From a checkpoint of a small transformer trained on Wikipedia: embeddings untied during training, hashed n-gram embeddings.
Each number is 128 + 32 x the weight over its row's rms, rounded and kept within 0 to 255. Layers, rows and columns count from 0. Numbers have three digits each. The size before them is the row's rms in percent of the matrix's.

# layer 6 MLP up, 640x160, rms 0.0506, rows 156-489, columns 0-39
099:112092182174155114154113137151142129120174100107112121104076097081119142143127091139110102075130144113145100176170112135
095:107149087141206206091081130134088138079178162112082133177164120147119170158187180074118169126089134142167115111124088087
086:074183151103082100162143124177119152211156077172164129126098138168102112143079105159132103087098142106068118146147095134
095:161145113107066130099136157120076105139133081068132127125091140140135108118190090144190103134163092106174147121118171152
103:144145105121133137097130040100142127134154143137153161091129106156076102129145160083104130140097107091131088150121091162
101:147177164141135167079116146105119193114182159103138123136144151114120137147115118175098108141134093073145162109099129156
098:101127137102131102134118115140072087091031023120127137164113146158112149178166100154096152100085105137135137113179126159
096:098120108167120109065073134097162133176112186154157163198134095079115093130072145106132152122063098147145165087118151147
095:120122132158169145119073158115107189163076114029109142114194127127173134119144122147155049108113107147135066185128085100
094:087090128149113170113096121116125150135118181113142166101125093129189129165096098103118094126137160153150110074143131101
106:108096159156114148148134100086155154136117138119140159176104068116091102128105127094178165103168122137058102086098148138
096:129140158088157178187139187177133159130134122112125125123086094103091101133090180143081146150143110133125175142124189122
097:085136111140114087154073081100138164144120133087109096088165092125079083119115195135105103112194086125081139145107103100
095:119143076100098116163164114167154136115087176162102111154161091063185129190104096123156155127102089113131161074096173107
101:134149093154131136064187149121099117148129094100097152121133116118099140118128118087132138170155093119216084147142162095
103:156122099106145122171113129134103188183100118173124095124118111172139111169137161118127118119072147097142174132122143069
100:121080122124104134165151131142110094123092140147140112071124135126132160152104110093119115131122134173103150161132151166
095:091157215126130103095138087106121194121125123144131115128115084134150123121170126152208147108099160107125114111116112136
102:115112131124100144162143132132127060149120113104174159181131140099170121126124111077113141119200187070179152176089105094
088:088075155149119114052129153118079153151105101091171148092124119133101172114136121096193093141084125143103094121180175127
100:151128096155049094154154108092124129183098173167155133156103139104137114199152138170112143132177093115173152170154123129
097:192118121140168140152134133109182141092108139176147145111132137118179137172049152123074126131165118104093180112100163110
099:128135146121193131163118073148102090131141126124083149133183107119070111152123086160180066118145128103188107093151138169
092:141171108159155083155163141118134140155169199095161057132107191167120145100118112150179145187101133145151137112086153116
105:150169107127097134126143164152163187129133157108131130161117112125181095153098183088081169161132145114128165175117149106
100:132117082116180084102131147128118126153162135116148166153188173123197116155094180173110161138145149139105118086129156126
096:120107132118157113140077125130087110148093126116096129119118143124076131133095148169151162098184089090183141066155202137
092:179140124091124118138118159160145172142084136119060129146111124142137121140113155097133147126126091074104101196164110142
109:130168111124127125091110141168143164080164185102115107149135168122180184143103126136144171141130141067170079059129184139
096:118118224183146059102111127121098130180117141148197183093104088133140102128153155160146101162111128102157100159154113160
107:144124134174149105133156191137120172137117132072138176096060160119148089140180151139156098159105125131141062118118124180
091:128158144094157148201134079073090158133096115090078113139190108059142139181157155145097117115115143082218125130140139121
112:141118131193120086113156138140106096185110095117139081103154128090124148137103163092132107149158166171109102156099149144
097:165099128126104097108136065116122136121091182081125110161148086105117135118172127113195110170158169140177151110136130124
098:131124090129111116178149131117096162109175098129079132175097113126132155134208133107111175105176048125107163162114131085
102:118149133120161178179080089099153153122118119168151165123100109135084081116101137062116099103154082093146085140131165108
104:196140157094106180123162139177089130141112160065069140119142075120090131154119116088130155132111140167074162102164154079
097:136152183163110130052071142104153144079084159069133079185175148122122158128091159091141125150178107108127161095154171128
094:152143076097118127153137083110097142113088149117178134119153075116138099142141080142155095171122147104099135110162106101
099:179105180161099184053101195115109130119161077056173131119078135146076166111181116122141130050152134077167128139113104114
117:165120104193094211107123145085111171138118150062142124108155090025137105162118066083158062156154095127191161172134109120
100:143090084129149067144180086155210158127095172148141111106096132159126182196113128142063151164097136117128131140110113112
099:086151124149112123099117104138100109119151087100136154120145129141122131178199070186138115139148124092150161102093113163
107:152120145146170122070089160170165131159104123119115061198119127099156112175130186129130137146124124130152167213164171085
106:160130135184127114087101137157104143124075124151077179080113162118125124167160090081116177156182134075119156160149098115
099:110102170168147109066147077168120126113115148154111107132129160141098131147157105153140143150101183035121073156092086159
113:165140171155184115193112105189130205174081139094126189140149101134080163146123125090211116083109135154102122128121164098
108:137125085168135081139148145151113138131117092147131117134147150138131088174115149153166115120130163106164153071149107072
118:150100059165165153120120153113159170180116114118080074164097075104091168131078160079169118131151130119161087175130188142
103:112157160126178163168090100124070176139177115156170169153158081081190180150127133146147143108114073133102099141130153079
099:139139149152151156152099066151104109139125119175120157153117122116086140104113112085104142153132164134165107208161077165
092:123158139129092192095140054164136170153149112138154146090160133143151130120082067086183157124112124132114216076131109186
096:144171176086119137130089144142156141148165111169120140153117140155191136119116112045140129105119155162110069103151098081
094:103172120137090116174096089082144161141141103105104125079142119149107152122165085105086125125136139186159172147160127080
093:133074122206127113142094179128086127141105153127108103207116119130119141122056125120144138147102128115118131149083194128
099:131114102121170136147115174169128134113167144172153129140129155158120167138080104157070104152131057072124183069132120036
098:164152116142092137072147064142126134113091130136082170122107117150088134138150089068125159126165077130160101138129135096
100:162197157151152099132137117119139121089161109148165134108133139095151139103128137171087128094152145151177170089092121134
090:101177083179145168155117133162173098138144112133139094166115170138104141148101161084112080191101160101113128167129086121
095:147111177136108123118102092121182157054150120109133074105143133116152115119088078125163107151128104060076172130109169102
097:152139109117055098120083141198073116174084139110130132153112083135156071113099142184135148148122148100098140124161220125
105:084105187171124109150183173176106188107089163103097104153119114125138099157081108157094171160121160115104132103081128130
093:214101085134110160150120153140125203130133081092123138113069148115123109207124055093111161164074110068139134103100149129
100:151134180093090094114087123152082092141179142107140139153134142123122110169141154095093128200116120115117158124114169126
097:211088105101191107115112152156109180158159129161109119118138127113127118140074161133091169167135151108063126091067124097
105:150111181120105153143153106137130199118095159081127122122141145111175146109079132103138088123109139120173159078137109168
103:162145201153074172083079160128136129205100083094170175173125094112114094111157123165141149141104160125168123100137049114
111:097159139117157130117124128092127116163099119044077136152131104062099143162108096140146145158157137085135154097094085133
104:135140063174123169161110084142130185139124144086140151144106120093177127194092092165146132204089128104131134103105146090
104:119100198119133159115126172141194101139166143100134144101150156126177154146081086117149144173066089157172090140087168169
098:158141159166101162114100062135074108206219158148159147109120139127109102154101206080140073107123119136142081139083162127
104:164088093141137118101054103166179137127172124105078167128097164115100150112120090124115135105170142138094119102147101124
095:152156084155170160115171146130089190115142079093073175093153144115115111200092118119171106137186148067164074068106088112
093:077070106103126109162102120119172091122108175115140154118156119111174119123138129136103054180158101116185150127113173186
105:111182125139114137095093105094139156120128195107110155169118163143090095123082162054121151164172118096153103142143087150
101:134122169130128144136128126181083113162148130127142160130070180134067166191132162101167128172049122148157154106163096147
110:122138118166130048122120087124124175121131150124061081065172168090097120174138136094159153168133170089103094117061176182
100:095137183158117128116109111168131097177176154076072181116123154113128093134136131195137165088121101070101167153140075163
094:147121187161127121160086096077081180086062105135105085109130164139152177116125130154142069143123168107160149190122115147
106:141054134108102158121119173129139107149166144098136098134138123116081120134147107093184085170071150058160153098137107171
098:164059042176123130120168100151125096168162174140144124167066143126130120099113152134163145107100101132101138117075126111
094:128138134194166103082093115116096123101136160103106153153139104155100151125189149121123135148101124151115138132114103185
092:200107097091077137097128123065139181104141196153132153181142132133107094111135115127077110161155110108135141158131084094
102:077118135143151100165125124140136078059150078105131122179100106118107131157127099098205150127117114092148189121129175131
113:158088114114149134123108067167161135169136120118166148120071120132129111169129115121086143148148108098113152130117105092
098:153138090160113105147121194135136129169118133141130145115131158122086107222142107126175141163110112066108134095133145072
098:175131148131120118106090165154147168155078110089104122114149106130080155177150159052138141111118122125134102153131124102
092:109160084145179134180153130121170108108055097168137105138180114088162167142142108104175128164116101109170105121159173090
091:158148087128150158102188054169128113116075136170138185133130141176113096117096154080169138154129095124109167150108136132
099:114117080133106125154097146215113145169128150115074136094160153101116118169180149153046193141179096140114099120132100115
096:109137197135135106167125072148074128089135175105161175200045136128095107101104177079143112130075131161151087149105104181
091:150164113152115154161142102175126129131077149138175128145093085181116145086206171130152179144089076147146121156109106140
104:156097169141049176121169166104111160094127220119158173147136131125098093084114139109181140149181155056170146139118106139
107:208093091118131168134146140088091152127117124175160131117086125084073141164126132169151117165080100097074085094092137143
094:147116118134085134094147164154139190154101114058147054076123109070079102150111115142111081080169174112169166120125083137
102:168161197156137167142128101093060205102128216056146096104101146105075104148093121108147146099150099116172215116130131106
092:123105132120115111159147170124115177115142183085184197124119126121127086155061155070147093122111181148152080106132080116
098:181150110129148114180072161097122130095116180176193127110128092121031135098121192136077189128072088122102047123112175123
109:121129079173122112188083123136095162154170152054164095100091109118090121111076104148108149108165090137164146155145177196
089:108202125150127130142120138106179104141078165121196119175185090098132082158144138122096096168128107159062126141123115155
093:062123090136154123174098185146105133081142132119120192139109193160100166147155129086111154132166154168130134144128146166
090:182120085157066108155104152171127137174101085094170100105111145095139083165139166160173140085141073113102105186148083024
104:108106085147126104099172117111171130081108093090140138135119141113158134142133104131154146104124127106165137122183109192
100:131126132157071146119110124131104167155145179064118150122158160122127169136064118100130199170137072130054131151147116113
111:120146161089102114061196141091092137179130107077148133119099134116090112165198105097106069112192115124120121127119062166
101:147129199151180155057113115098134157179177106129109146134091133162119126121105095148094093132124135095180138142119131114
095:130100143119095147123082164150098151128136135100112099124161091124106136109052070097160017147133180118168123143137096194
095:099109084111136150086062145182164150131144158119075131147092131097116116177115113131110099188143149157118148115111155127
107:121077097112134092135112133174080112128189131070056156199109129140108103098118194152159141130157124106158089117144140111
102:092182096143150069116139160155118129111082098098098097183120157160163120205187167126081115149086075122108184095142118110
098:155183132119172180176086139093101151083162103139181153082117174097110101124110042101103115165111152118161143165159097152
103:134131130171124138095139128084119097128197165125119146202159027124162098157149184140174119148163133130108054125155136105
102:104130136128121112091112177114138232133165163132068094120152148037121133112199115092164126122173108142191194113137126138
097:097156164152134146087121161168107110165185153078188111198104094116098174121121129046108182161153170117108170145113074147
099:140089116154074197145115136182123108143136097132172091187163102146192148113164139121085053099130129118164145117148073113
099:112127119131132185090076146114104141150167128094080103132155067081187152157099084102106137098194108117183174176139141106
096:161130123122172146120085114159141143080190145116182133148081140128145112151125158182168116087081132087116156150128113131
100:142132120121162173110105095106148180114058184079167150067131158070132129128148070107149092169089125069132169104071122103
104:113124125203136224100143090154055117081061086130112089127102159135130141128159154092107149101160159064183109119104129112
092:129104096106180142105145122126137090124143117147068163088078095090114109085150140122121094113127151137179131112133138156
091:120150085121157129165080065152130125109071114169088131105129142093195148203097138128109090095105082066146131107197155213
084:170104131091115171113177092171131153133098138137165108122157074172135124138103123147186160141087113154157070091111127078
102:146072122125135137177103144196105140085083109141124161135154115081102181123104116110131170126071149060081127098133121134
108:155096173157152118074166144180066161104102102148150136133109174116110142169150071090134169168097163087126119097068128160
103:152158149140077113102066104149161108165099197063175090114179107132099090216107186164138159176135149141127129161153150147
090:162176090134145160136151100178160168110145145127113153146111073108113109081092147158090147120103124160114074194095105164
096:131113131152128106118089145119144171124095138130131174166103106155173139147180084067132080129144071145111073142106120171
096:133091108102137151093091136151126076104199118096166120129097126138135149168122152101122126129097156107085082100089134169
091:125093122139103163124137155155102159197116104149142104152148132060088149134196105110192103084130078110097109160107140107
092:120114107143109144093144089143100131133077180161118120098086087083119087104107123154097157169114081102091094130153199115
101:111111140143124066095083164150091177158147152151104157148192062102114103121137179038131165118140139149129155126125148149
096:130115172163170141145110096120108095151185104158128189139081101143141154168125069073095161147091127175132120095096116172
095:139063164140139175121090103092206081138118087122202135145161103128122101150170167163135078108118090114119151190104158160
093:072096105123093148187082135135098126124128104154113117095091145119160120178125162139147137177118139093116138128170120105
091:111146193119197179099132107135205126093123123107116127173104123173112105124131095119154170111070141110177078104091141138
093:120166130121097137177083153087105124109106115140100153123106132156028095157154161124100156169112120138131086089157126207
096:143107147159085129082178119164125129112137151110153118134105142152150117142142039088154127095102180125101197079121070179
106:111152117182088128144099101140194088160134105138153112109103084088150102132115151165139134105140091111144133144151148100
100:122110194105164143124130127111139134080129096127063153143107155105128167103168069155111134125191159115146108123111133100
102:104104065125142137160117151147098155083118062131201145142052142132130130145102188121093142139101106081088183132100126122
108:135105131135096139177123075093087173171181186179153137120079104122138137115154161114113088120118123164158112179107094168
112:090173131159086155138124108121027130122131106059135136123136142069128127112177181069123198053112120164129146110179124067
106:153137112175114068099138112172108135112079119148114059095113145118126110118104109150125076156148181126142088087118165167
092:164131117185107111121133113092137182097161127077096155094136169138152121157105129158149070175114082106132111143108082097
097:122069113145048161095102102101118125096115142121117072118145114097106138094074154091105122205155109073152075140152181189
107:191109222139143073100133203129076181151103121038157176131167149118199095188193153104156099126150150126110107113112121075
096:190163089123125088163109149095133081070181137168115121120092154179142096106118123130170078128163139133144094146164121083
100:186112058112122119126137166137081147166107089152149114147109132152180127120074124069104174182114134131115169125119093162
097:141076128111143088101083141156171146126163131100146083161070159101100091169151076125118177183148093069173122149094079117
104:159128093134168161161135140183062154082135152101186067090156118079098128155096144150183155148091093104122148113182086129
096:124171097105157135077118106179123085176118197089165135081097149126111128133156094133141102115129128153113154142113118161
098:139142170137100120126104143143150169149176134041127104117106093106088132113145162136164156107156125119127110158107141131
094:149120099144139090118125098150153197169148092081137081119119185097113128165067145131089127175129122130115136126148178201
100:166102107106087132098137131167120119130064094115135135176090098124189155142105127123082122159084142093155130070176189081
102:130127083153111167111082194101091099107134105072178107113158148105049098130152186146178160064150134128093152107169111104
104:173113205105158108105116168102120141100162189081088155096139081046115110142088146115121156144140113127184174168140086092
100:085121146145115130063089098113079142099075105135117146130095020118076130114149140181125067114133124099173120136146106091
104:124147119209123160144117147117101174159095167120120085116134069095162146119187136093112131114138065121096143176155077085
108:144122137163138154168079146138124108176094142119127155126122105149099146117146180141159115123117101126126148197129162120
093:156150107153202092143168127167142179081163172076053090128169132106076099136122062062147116164161140119176113090107127194
100:154179143160148163126093185116145055063088169169117159149113103069131083092154092098188144123116115145159112086094113135
103:160127120181102161066164154113152138171137103133171126173129126100081144170125139159139172110109110128088180105071099129
097:197146140125160216154182163139117137135183152075117097144138113080118115122117165149166142087117152120103122123090151119
102:111120162162143142152114116136121101121101137152153123177160145124154114126113170093166031139118133121127138175121115171
102:121093149187084133131129113119144168146080164178124150182104136122086123149121099108181143152193147158104185155091089217
094:149129143087101175094167118073103108118066141163065148128118172132090100158100142150120112106205114132155101166098141128
105:122093074097195159147128090141122153093163145112167064111048146123142147159115133110138109120115115080092079097106167109
092:153091098140149116100080154127158115087112141072138102198070121079179131144093121114067079152122108122123114107144165151
098:121087136153130119119079090140092147132081132116099081134111119136166193159132100116117140162070162105115110117127115075
103:122158073132108120185199162169069106108154186121177119130148106104084089183147106108161112156102163077158129105132095152
101:167159130118086129056150084077060136112128138114168153173118118154109102114167141122139132154088120123118072140125046187
100:201114104134123147150137114081175145122109120143150107080189080100111131122155095165170139079145059080176139181169077161
092:147168106152195130187122160161073141083119210154107086161119150168157133120079094134197107112086121098156139140083164073
099:203140095125082077126146078165171161078099122151094135108097153120148108125058195153124129079151068152151123180125158145
095:179112122136171156122137173133131109110174104075135130159125140156142163103152143091157160066182113122145187130134115144
094:134147135137157157094178088112106161163068153091181148119132117134158118114054121091117070108091140164137094150194156134
104:104149109108119181150139161125124143116098143123162112187052078075082163158093158167089142110151123089154132179080103091
102:092118154160072152129170115167093095084179157128183163202174096130161142150144143100106114093067149135110135181144083147
104:125087092154084166183139072102108121119120153165137122123122134132108176115148150113085115128143141145184158176111094137
096:169055148074177112110149085110091156110093104108112078169135131064117080175105097162088169139091164057136056127120109187
102:135099185147128088154197097215057143159165120114150031148181158164098113155149136132122134093082185131111130159106177194
114:181120072162081086146127184147128062100172126138184149172102130132141164110081088084124075150139100165115151119143177112
097:109136054104127139116116065131128120145171217130189118098132190112132129156135163166149115100070105149119121109157121090
093:128125189151134084111156038166126144115149186136117144130124137138154115156120136147115128124082145060161117143136146208
096:132138126149141127156130195109066204119140146085096126185149097120134117172153100130184151129079156144118090097117090112
114:172136136083092128129179157113156170117089129133137128110097140136125078150156127142119068111120087105123127105073117096
093:160079113090152142157094113109068115122097142085149150136129070161168135129149171077154140175175158094108121146104088133
094:093142119115179078141108129112120155109176205085079090121187111080148050085108158130161102131051149074147156136102128125
093:098145119136157136106155109123156139145139076146148149167144085057153099135093156195124119155046152067101118058141148101
100:082130179118103136103083130118144117116108070136113094076117114098141109123142132116115139161093146094116150124146174121
092:102069198151131187172141136132139112098158126111194146131091132148146165105134123079115103093187103103111130172105112141
108:116153092196127122123135117150102176096080123122144141128134111131129148151164140186103128160171122102151153182115155116
106:134129132118083145119147118187104113178138088116155160099085108152136155147161094105166161143097131163190152121146106119
093:126118175134157111157092157149140120111128073124099117121170103121130162103146178102120076089080096132155173120115170069
093:168134162102107203140135163086048197078132156135167148147078142161109142140127158145123155076103101145068199155113099114
108:130168107098169102173133108107114224121075118156164126108160159101118102124137148047144089082149131141139112182101137079
091:136112133165111194103062109086122106099129131111171158108154132160056108152084180171134130105145132111132171193116169133
109:148075083133105140183124127102084158164130127078169122110085174108160089148163139095134162081159128080120138100092121121
104:142131113125117190162140125146149135170070204098110131130151138133167131155152129104078191164127052090140155070136160146
096:099074154151048135199166207147125133174064095173175142134122163155096172177134136101210162107156146112162141116151120177
105:165091136162138137087079110149062178151113176103161117138142126157171113134142151143027096121168112096160116157130109182
095:111147186135123138059159140088087195124147145156121158118102147148078089189128137042082131111089131113140150117125086175
101:142072151144127127150154128081097134161126132113176088180128049138127140161120114103105118113127145104194121145115187184
082:116118101116118128073177116117177166136126104047123103129106126163069131116121127155069078161086087129095121152159143150
107:162104117169142164085087182137150118130136170116101082153150161148125134105134098100092133087154135132158159171122094080
098:106191066151186110175143105148144125166130180111111120201143165152117084116148139099150162142087109158106147120159122143
114:116156167160182185140147142117107165105077190133151133161157129155123168137119117147180039079091141129107112144113129139
105:123127137113077133113135122151085099138121170095111112136128114120108137115079185148183193194099069104133170069114152089
108:107134114096137159194162099100049153170118156064091140129139102136122116125149159119107133147131155123138173105076140159
094:148130147127184126124109135173125158167116106155070195134106100140109100123179124120134110101111105185152125122126162096
096:168140067193079075096140110118157109117105101108150170130112165131145134147120169117151119167125125124104124154169168117
097:214105071179152144125076167111139174096185084082110111103118086114107101070133157110133116169171143107108163121118138135
104:066106115110103150126151065108194126156134197086150123146107175080084109180122177114075125113111144151119115119114144143
095:176150182145079134136095153126122142096075135122154108142140137110202056167075126094177159101099156170123115104114119109
103:193112161092077087082114133147125213169099130117155167115092092144120107134144122107132082121184150154123101081130101142
107:141088127137119186101117128120132144145136128117159103171148137042173099106061141108144087150113104131184160140154109138
102:118150133104112111144092098169136128149071125088157071153115081123147138201146157127112102165088109110169168142129066168
093:177132083085150067166160161174083115162122160155144086177166125085190095120142107103172094180121132083099124164140143134
105:202128163183130139111134135096138082103140168078178139183047099085117096106147169121120128151173153138133157126142118212
092:148116136110140099116125062171092165148140155092154146110148073148127155103095125137189204127105129097102084151131123109
111:160188176168149119100124063144120143149167160095103129182081086161085149133120144106118118132193103145150091129093096151
089:131108083116037068112052178201195170186111150143121116127058169130105159139108130147149182112115144105125106147088129094
101:156177133126133180079108169176078172107094082116136096126140161131127131102163186136174153081165133091115121131076092117
097:130121130129195144142140128151138114155084129057091126118117135106081085107135169139162165129162126112072182153170161103
094:157169109131060155089113125152117194110074121127071145146089156142101070129154143078175094166148090055125092129142075120
090:105132087104174146160102141168113138076122172093079110127166128077119081177120091114112129122078192076124174181150181092
092:141127070127140123154167123109100062117159146058064116107086134113120126122121087141064107139147132128158100096154217158
110:130101085138122188163189183097132132167130128106139105164105137108061087090131171064104073168120141107112136138139176120
099:117100122107162153171097131133172136164138102130158068117131141134178178104079100089064095108101127170107168103147117104
113:172120129110061181168129144130111134110173188101141128165106135053079114134149118152164140094113163122137151168156136090
104:188109130132176084094111080068115115141158090110068147114119064109115120125086147108102084152137097140171093094130186170
099:101119122157212137103079084096141121099186123164116153147075070117064121093155079142070103126108090102148077116142093148
106:097126132149177102168159110153082125135125159160187161099139094089191196092123113137122141104107145111086128187134115106
105:112171086116098077132084109153135110084149154156131145128158088154134112130157117101133118092096083071161057112130150052
102:097112104155158123170131047143146148087158124105105102105190112112128079204085160161113110172114083115140132101189076134
098:162095166136173129146118092142062117172130135118151119135135166126070115199147139146158101170103177053151159082118092104
103:186096081154133146130082151125132164152170127152157135168110162107097164103142157124111099129114071164176105111075100198
095:151102145114150053105093149162112129075116169102097164156104151102107094143129036070086126135141156118119121176107097121
099:119144086139160116127182168195052168088118130154170133134099131145141166129163179059108099100104101163098150170130133110
096:125163076126137170074108080144137082173184127173144164114143147120125103153147184117111118089155149136095075134110200109
109:124121136108099186177146117153134109172151143150087123110126103156146143145071129125135102097094093094111189151114164193
103:126144157164099167123113219108085184154096088072193142182138057104071134134191119076132178135141111153133114134123095154
092:081151142128121109126098123058101141122136141132079113128155073065093157165128168124180088130069105132212187109196115087
106:176015140124127111101094084154102181131116109127170134159171158122128173105146177170154127121139138172165178162157119172
108:164098124151115122144149110126122091175144169070140110167154120125090132098065082087128058175112144128095119097140088198
102:138153098106133090106116133171084082106124149140141123141113163149122092143134179098136131180108109111099181077173132134
112:146154146108157136172141178155142099125134179107070141053099145096159077119110176128112093163125150138160139090131153115
107:148149143111136099178188125139124159104124126145184118111150112077116102088109139166131122102098125084110179156163131137
093:101110058149124174178199117188148073157143158100144142177141154149043106141130177118067096143087109103148084137135069126
093:100084085143093202123153117173177120109154116055194109132134144132099106097105134145104175153073074096123160081162092100
102:068080125174152159138184137090156121132110128170117147182108159091103134044111060089081093152140110117145165104150098073
097:153126088146122154138106114133174078133148093154132081148121115118187137104152140088127082113160144165169125083160123184
104:160119164176090101121144116112112164163088152150094147150099108100094123118172135114082123107097150124132132145117112176
104:093196169125143110120104117109128174135155128134056135141156125091136100163110112163163105169122125035138113122102188154
097:115159101146103110135125155146060099085119128153101172094106095148075098126137123097093157061207050132109172098155133151
096:119078184143108110129147139135105134114099099185184142160084052141118159145154137067140167134149107194184139158175106054
101:161127033128141086154133153110156162133131143126093089128131163109189103184149170161128134140073126160123125104139160135
109:135067193093121112157042138096081092196092122140137184090183107126114073181164128123140080165175115150150086127170138121
099:151145063113114124100110169208169155140141118115083141123082070080116092125033145111124205170112178120083085125195167159
104:126127162102163121112139112176180123129105159138132061148092148141137136180070159166122123162096062133183142182130185117
093:074120086133075168159099053209100152170087181147130126114146100163020109142160101098147152093125164145119122140087089121
104:149167159157154152149123153134085118089110161148171110163169091064111143157087138115137138161082180082143097176096169122
097:124115126164132190165129042185090123059129135171114119139084132101164164178082072161059162111184169104146087141178086140
101:124158166134150151152082120079140157084143104072137109131156122093113143116108116167103129137085114083227109102111137138
103:119089118150180173097188150137093118106158114098130114145186137096139099137127172171153174151028136089171156168134127096
091:097140145169108098144079117149142115133155146133128146125180080120150135117101152144156080162139119134117082157124152110
096:124133178131091145133086081144113117089149074125103130138178159102115112143160122157126179131133172140112145155102071153
092:176090112172067149088158096099141115093159150124098115098156108118071132120093173147131116110109171121184172134159147137
105:122136117141170112104119105166145163135080146121074129117142129083106100173074118104089137151094164068132088106132091106
114:137150147105110191172133152105156172145136130155178120134142136116131178135107103141160066101076148155097127183079157112
094:115086129140058118162087174156177115118153141147170129157106132090081095150100113170136120136149125116112129186066186136
096:113125071107134078108063116172097131149120107136116116088108131115119145204152096107163106180131107052108159157165079139
089:185165162133082161062086146106125146146099131087161143110143074157155119117145103169181184121061162100148126107118102163
106:124176184089118136124095109118078105137159133159162105215099108104104070164145151131133112159171126093156145147150114082
112:188098097117149153204149056098159079129096087121151153135084104127121075176191108157101134211134104121189130102136124131
092:135082071146110133116122099087164167163135109117115088134174116105154155134151132142053145133167129157126096116132060117
100:114120148209186142064118078124098150148112144102139112183129144124091094146153124102172107079123175121167145119118151158
092:141127139134155146155147143155118182099113144091149162204095069105187169114119111079096099133064075087117101123133172084
103:099094116172168150073156136133062157123146172171116091123072140101109125149143198172079183088099137070140111147106153133
102:172116151102130057091128127091124143079090136134151133106083126140180056126143123080108146118089139137116143076110111091
096:123081131164137171119110123091168120128110192144082125155128092100155139116081106093160117065120156141176212158127121109
096:164101103120120111147151123140042098117095140071109142122177125075065070145123099080199150222124106061159111165124080130
102:086191099148145174127107141152122155115065174135114110147114090128151083129133173127138132149153144141126104160132156136
093:081118177122130118175104112154129117141125171163136151201059065122137108093073126145177090118117106127114134128096140143
093:101113167193145134194124126125096111140150107128134097162127136142104106096103121093182161190130042135097113126111123180
102:162038155132126101171200139097125106148129140159135177138101086172196137199141128103131158064167088148094140117111134112
106:173081127100121157100144124117063115142146159107136095138110120094155108156109189149166151154084130063154137105171178129
087:090099103126111171056176155120108196092153183081101126160133124097154125160148148115171103162104166117155126166101157138
095:190155156131156152127120108197097107129161191107143175142151099134109140128111148102068081083107130119106124083073141130
096:134129127156137132116109198106107122180131084158160167134103114151157158164147132089106149114115099103200109189081141117
100:145154182125107129074141123183075208136155095150202125104183050127136135148125088099170096095088118126134118084128064130
101:091102129156079116141080101155129164155152165192113085161102158082104087153110129126156121138114131106125160127093161137
101:085142141144139181181091089141095097137174119134105161155147112076062103116143124170108118187189114077162141119094126131
103:145137127163157116109099125114098135111120077104092134115138192118119076177191154135134065176164098121146051069104165137
103:137119092186154146132182072116166112106071106108122167146153122158193128169111086124138151108144139135117103142119147115
112:130143113123097109091114077167139117139165200107131117139143169127114069189124107185132114100175161103141170091074166152
107:166120101183142092145162137156155138160082145174084130155062104121153096115138125100065137170170123148095163125094098134
105:089126095085089153152163105171135134155069114085112136075144188137160152161135131150146148133167118127102135068178107131
098:130146122113088159093144097133155115136085154115143176104080133129204099111112101070129135147107147140089099136159117123
103:141144151157124118102140100143070133140122092132087104124141103109100148152140195121155177134114091113173136056122119069
097:151102151169092169101121173138089099175181203153126135199102109176152168167139088091121143154100123095190156079107171117
095:205098069102117187160109168124094080090103111139163128128087155139100156174123185092133111114111138123113108165114161068
113:090062132106048108193168101115112117144172136115140107156189138075123093209144149119145105119067152128196132140124147158
096:151161155165157166043124142126150172140144159148181136107093117137137093130116126142136134128108132095200148087109126152
109:133126179090112164078114162132077187180115106117114070143147119076072109132115124122167115162079106104137087145115099106
092:153099153159109144094097156112205137103109134159092176121124183140145138121080116089168100170201176077165154136086150097
099:163105146095105189127097133141102073140105178128140206158146119148098101129151144073154073106156152134132110184121128172
101:149107153110144117110149124124150107134148184165192113050070066159100128123110120055164120149100107168126132172118115093
098:120138056133120100133122142110124094115093153115172096164170124098114099163179147105160112142147138116138172144191110120
100:138174149143186139120142067134150197084151161125123115141128110134136128108113089111109090109101147102191091155186203090
091:064141140094138113141127166153124117157145150098149093170160098088140164095085096075058142133152143123166147145109192109
106:115108083140132176066201190142078095149090101089163133087093167133153167127195092126127150096122133175179087121113136157
097:108097149115147094055174118128111143126119112055126155125176108156098077122113135161144121180159069051156125102078147187
095:108105152137141141177193182114166146081071127171127175122184139154133100161123113094097101097126188135126159133113162108
098:162120109138111085102164082166128083152069073136078139136136113125157103144133193143109121083074109130117134103130123188
109:133163179144158092121084129157122111065122133161182151153138142161106092132120103132149106141045141075164113134096078126
095:083170124095107129131197167174138174131186144123157149137116160106115175173095067151143064090114160153116151134139126111
098:194179116118155066121141156121164140103142101122147145117140146125173119157090143111101169125094133141097102151072141151
098:108076069141154137148097104105160129122157142074173091115119158065090115102156110101090130162106122159165152094132092132
100:093125105122146146119113097095161126087151109039116183109097168133132102164121083088106143103108095073176100128210123147
100:159129077095071148178125121163151078135077195138111143182127074148124099149084109107107154164220137123134105103097139144
100:142118131130176136126075108084095131104182152154173176115053156117073137161187133138087104150112145163131206095125135122
100:097109136111144086102067161168083119121117169128076117090162143098115149101129118139163077096183101081125189101139115153
102:163113105167142137103092129092059081102138096046062137170076116126123104150154197121097132175165126082147053108159150185
094:119124177168099072140138183082134200121102095135094164155092060153063154109102107130175189119098130091114151128082127095
115:179120079125081175087119123197144111120110090165135164141137123140093098114148185106100192134114076106150067091088056119
098:136134146189109183076165146110111118101074172115146119114092098115154143152136106099113115165136156121152075116141089104
105:130096114172094140130070094081105162106170161127132187110191175119139108174195183151099154099145198054101172177097052149
100:165122177161144172143119054142131174090084115102123173087058138127157130147109106088162121132074154155155159139165159083
097:155103128156113150066094101123149081113149131150099139133150108143120093122101084151135061146118131130163100092145138136
095:158150123147124125181102163181127178096214159080107119108114148116161087157089095147135133138181160110167107097067111135
100:103144176132105132144186125176156137163141121128121125118154100084128132116132155168082135139074071138146177119117135106
098:093162132180122078080153138170145095173138136103130103140099169132061117128124120114101165131126091082125178135122119103
100:122063160115093130089085145138055090086120173151170118194101109109121160120188145124149165141165138153107150104120103121